From a checkpoint of a small transformer trained on Wikipedia.
Size: width 192, 6 heads of 32, MLP 768 GELU, vocabulary 1240.
Architecture: LayerNorm before each block, learned positions, no biases in attention or MLP, tied embeddings.
Each number is 500 + 25 x the weight over its row's rms, rounded and kept within 0 to 999. Layers, rows and columns count from 0. Numbers have three digits each. The size before them is the row's rms in percent of the matrix's.

# layer 5 MLP down (transposed), 768x192, rms 0.262, rows 239-260, columns 0-63
099:513503519509474474520445496501452511565501480453534511482455543492495502531488455510492480478463509481515509465493503463531535439511504495474499469536472488474480523530491493466478497474471517
093:529494497469554474517487503483520496475502555523555477479520469467493518535515464474526477497463500560495498513492486536517508504524503519522482475485518477546514512523465488483496497492470477
099:512468517494532500485553521486493515530505524509514483524489503529514480497465534488520525489505495488497523531469484523532520453498447485492486485517521491498508506494502449476495501447536502
090:536503459551491494527510520540497496474506522555511481502560479469486476518518516502526522506539515475475478524501479439485496495522506476505504499490503487534495469494530495534523470480502462
097:450512497508511470467453491482480495520475478501555490480489478514536500519452504506524533500531508514519460520466519558488508505503441516524460545480506516500490494476477487516504493511490443
094:529510537524477525483510517502492525528501578476490472514489486446519499492528512524516513497514472525503532496460524535529493458488437514533531528518495501549512497521508485511592459536505500
096:484493487536475477522467553486474498562484469520489493498468563543530483463466475512489520522456472488556464509534513516509482490500477510513498491518470497497506457510533471528498517521518500
101:526526483528525535485473521503464521493491490500494444484488514510491510521508520479509565496527525515467513484513525545520508472461510515497532489518483526504492506501483456505425484499495515
090:590533512456532517503469497512514536480501464542494515486506492475498500487475487472504529527483482506525534486524505514513499516484488493509524511484509521502488488492502501518493482453510496
095:501468484543539539513472517495497529487492489517528479498495519471512525473506492487500465476473496543534446531493494508498506507493484485522449473461463503499482492483484492514479494477499530
096:481508477496482488488545475507502501552510473548549469548502453491523532466505525520481511475465489483487557508506490505497512460527481569516514490495497503489491505509487507489514518497476503
098:461461484475482539526498524476545489503496519508521496497542509517465474475468502499532499489478473471512470543507509532482509505468543523508451421456520514560542523490527552499520505495530502
111:515499508496466528539514510500548485558492513482499482454513469502511529511533525514509502466523479529494526484488494528480441482488516480447516481524475469443491473470520506489510500479462466
098:533510481527506528481531526528502462519511466487517558482533507501474541518533497520528469520560450483461438542503480472518516473435496519559464510521479537483461530514500503485505503481472519
095:489497500488499493522494512571516453465550517522492499501488492487525475464530475524489493494521540496511522563507485500485448475502504545544496480493495504524487518510476465515482491493555458
099:489467493469519498468486497496498473503463525535520472517508496463503524484465514482479516551488515463533537504539489493500518529502475455531490505475488503517554512517482488527517491495482507
104:512480498501490500495509526459502535482501515469480517483532493419469536528506400479514522553550517510498496548476483489538462499502546493487514482475496488476506459507510492492537472512517509
103:508514477471470496478504527513529493502506503474532447459528515517482464474508481535519508478506488503485531471448520501506508511484500529480468451544476559502524548500560519521481527503517487
099:547479502562476486480449447468517503564486482525503482529563499512478435514551503524451512487511487484497473487488487533484533527540471512467500506509498497469512495505488502512542541515527501
097:493518480535478543468518481460533503512522490496534508524455478535498495456496516464523541515459497489500525522489506477535513472532484489478531511533452430501507488539474487496532508495517502
097:478524524473480523447504490509535491475467538515507499519502487527504459509450484501475517499550499544478481529548474525493536513506529529517535490527501524517507503467524535512512500486534529
090:483470493443506523460491477522515509513517475480546471478481544485491565525492497509496523466508537524533528526478504535532440524522538501527515536478487509513497500527483556504510509447494471
# layer 5 MLP up, 768x192, rms 0.197, rows 240-260, columns 0-63
103:510499547472503547492504486524503482524502443510470535496516509565510483461484551451527540515541479507552511516477511483484471484472534477488444537474497453492513485480530484526489506492460542
106:532445541488498518531487505480500505546479473479521452479435494456495511532495550500465512521506533495515528501502476477509498508501511516460497529493459525489487492463461568512534464505494513
089:527510532524495449548496530472532448482506509478520533504492526518489498486483516453509539491467479515491524473520473477495516538495515515532490491487510494549530507522512479504513509499529484
094:473538507539499548456467485497544508553520522492490548487509501492456480513533444540446515527498487520485527505467531516488452471459492504516441475505493522489529485453477501529513505493488494
091:488489462509469502515551495553424489517492464495500488514460479503480478517500500530519504479494491494479493484484486525493482451475532514516480485529478531484527493460483468524468522480464517
095:514509494483474505452498526488476492497472496516489526503539486485529485493490517493501503505466485534488457455480532497484516459519474494493448496528486515455532481512519495527477541502488491
098:533506476499503504513483532480516512445513473523536496447500444530516483526459499495496498515566494507478458500544539506496510502486516493525492498532494489528506501504510490491468498440483511
110:523448469527491540513545514510518501469525521513550523532503450509522515463435489507544522485489507474507479472490499495462511488510502521464507454502461504515541517525478457510456534492480461
097:512492483528558515529577486499484495497525519499523486538521492497485517487464501487492513494449479498513498461480503486513513512468497482489413473506502492498552476476503539504506515555500473
093:523515494489530525446525497494515547514503500514473494498465526499515510495502491476495457492513503511505507481495508511496549506564496518476504487536487502481471467503462455481443489451537519
093:485475481552529507499497536485499490506477477511508454526480530498532535497509463464501470509529561481501511497465528491499504481544491537497507492529500522468519508478480533505506490476488558
114:506522515519495479491472456476444507488499503531505451519528506495493508511515490464518507505515500482510472510505544495512543530527477486491517507488539474552500517464496560498488474443499508
093:542468526518480553516518469550485501527524487505540511482511466507439458525508528493530445480563483484488484480475505476483499527530495506469517532482485474464498528497466524516467516487511498
097:494500466524477529502516501517516488532530490499482486516507515501449536505470534543530498511458502467528512529533497514482508508471509476499480515515505502487472484517550559524501497544486467
116:459512456510475496515506494490508479469484475481512499531530522491522487448468511569519543563490510456466552465498530481521470471495510467451522463527544493479538489477493539517502500474496464
096:472445503493527529473540517506513523473529522520518509540451518480493482526506477496488514506463498492480488512467531454512437477457511496510476555523515507522518496482476481512492528554517469
095:498456525507506504491533521493493531519493504513493512512502487498501495520522498482465529493492473487496503520511566533478513509482451476486515491502519459509494503520498458450514467464553461
089:446521440516524529560523509509494518512437477497525524486516506505512516501475457466485495536463549523502522522509467510497508504458531497486495538531491474503521485519473538506508482528505518
101:521532469511496468495477549504524490517488441532529512539517484489550487478520519465514510523482472458504517521477461531506491497480478516507478504569481524488510530514535466483450499505515490
089:513536505509501536452495499538491508526506539531472507564503497519491518492538518532470493513486489490493480533536528506471476491510468507520521498532504489468526513475470463478475478469519470
115:477532520485487501416469479535487515481477522527488498490484507486446491511493504465530516527488502500533530495476474520531508509529500513447470482512501501486545489452481486465426508528509470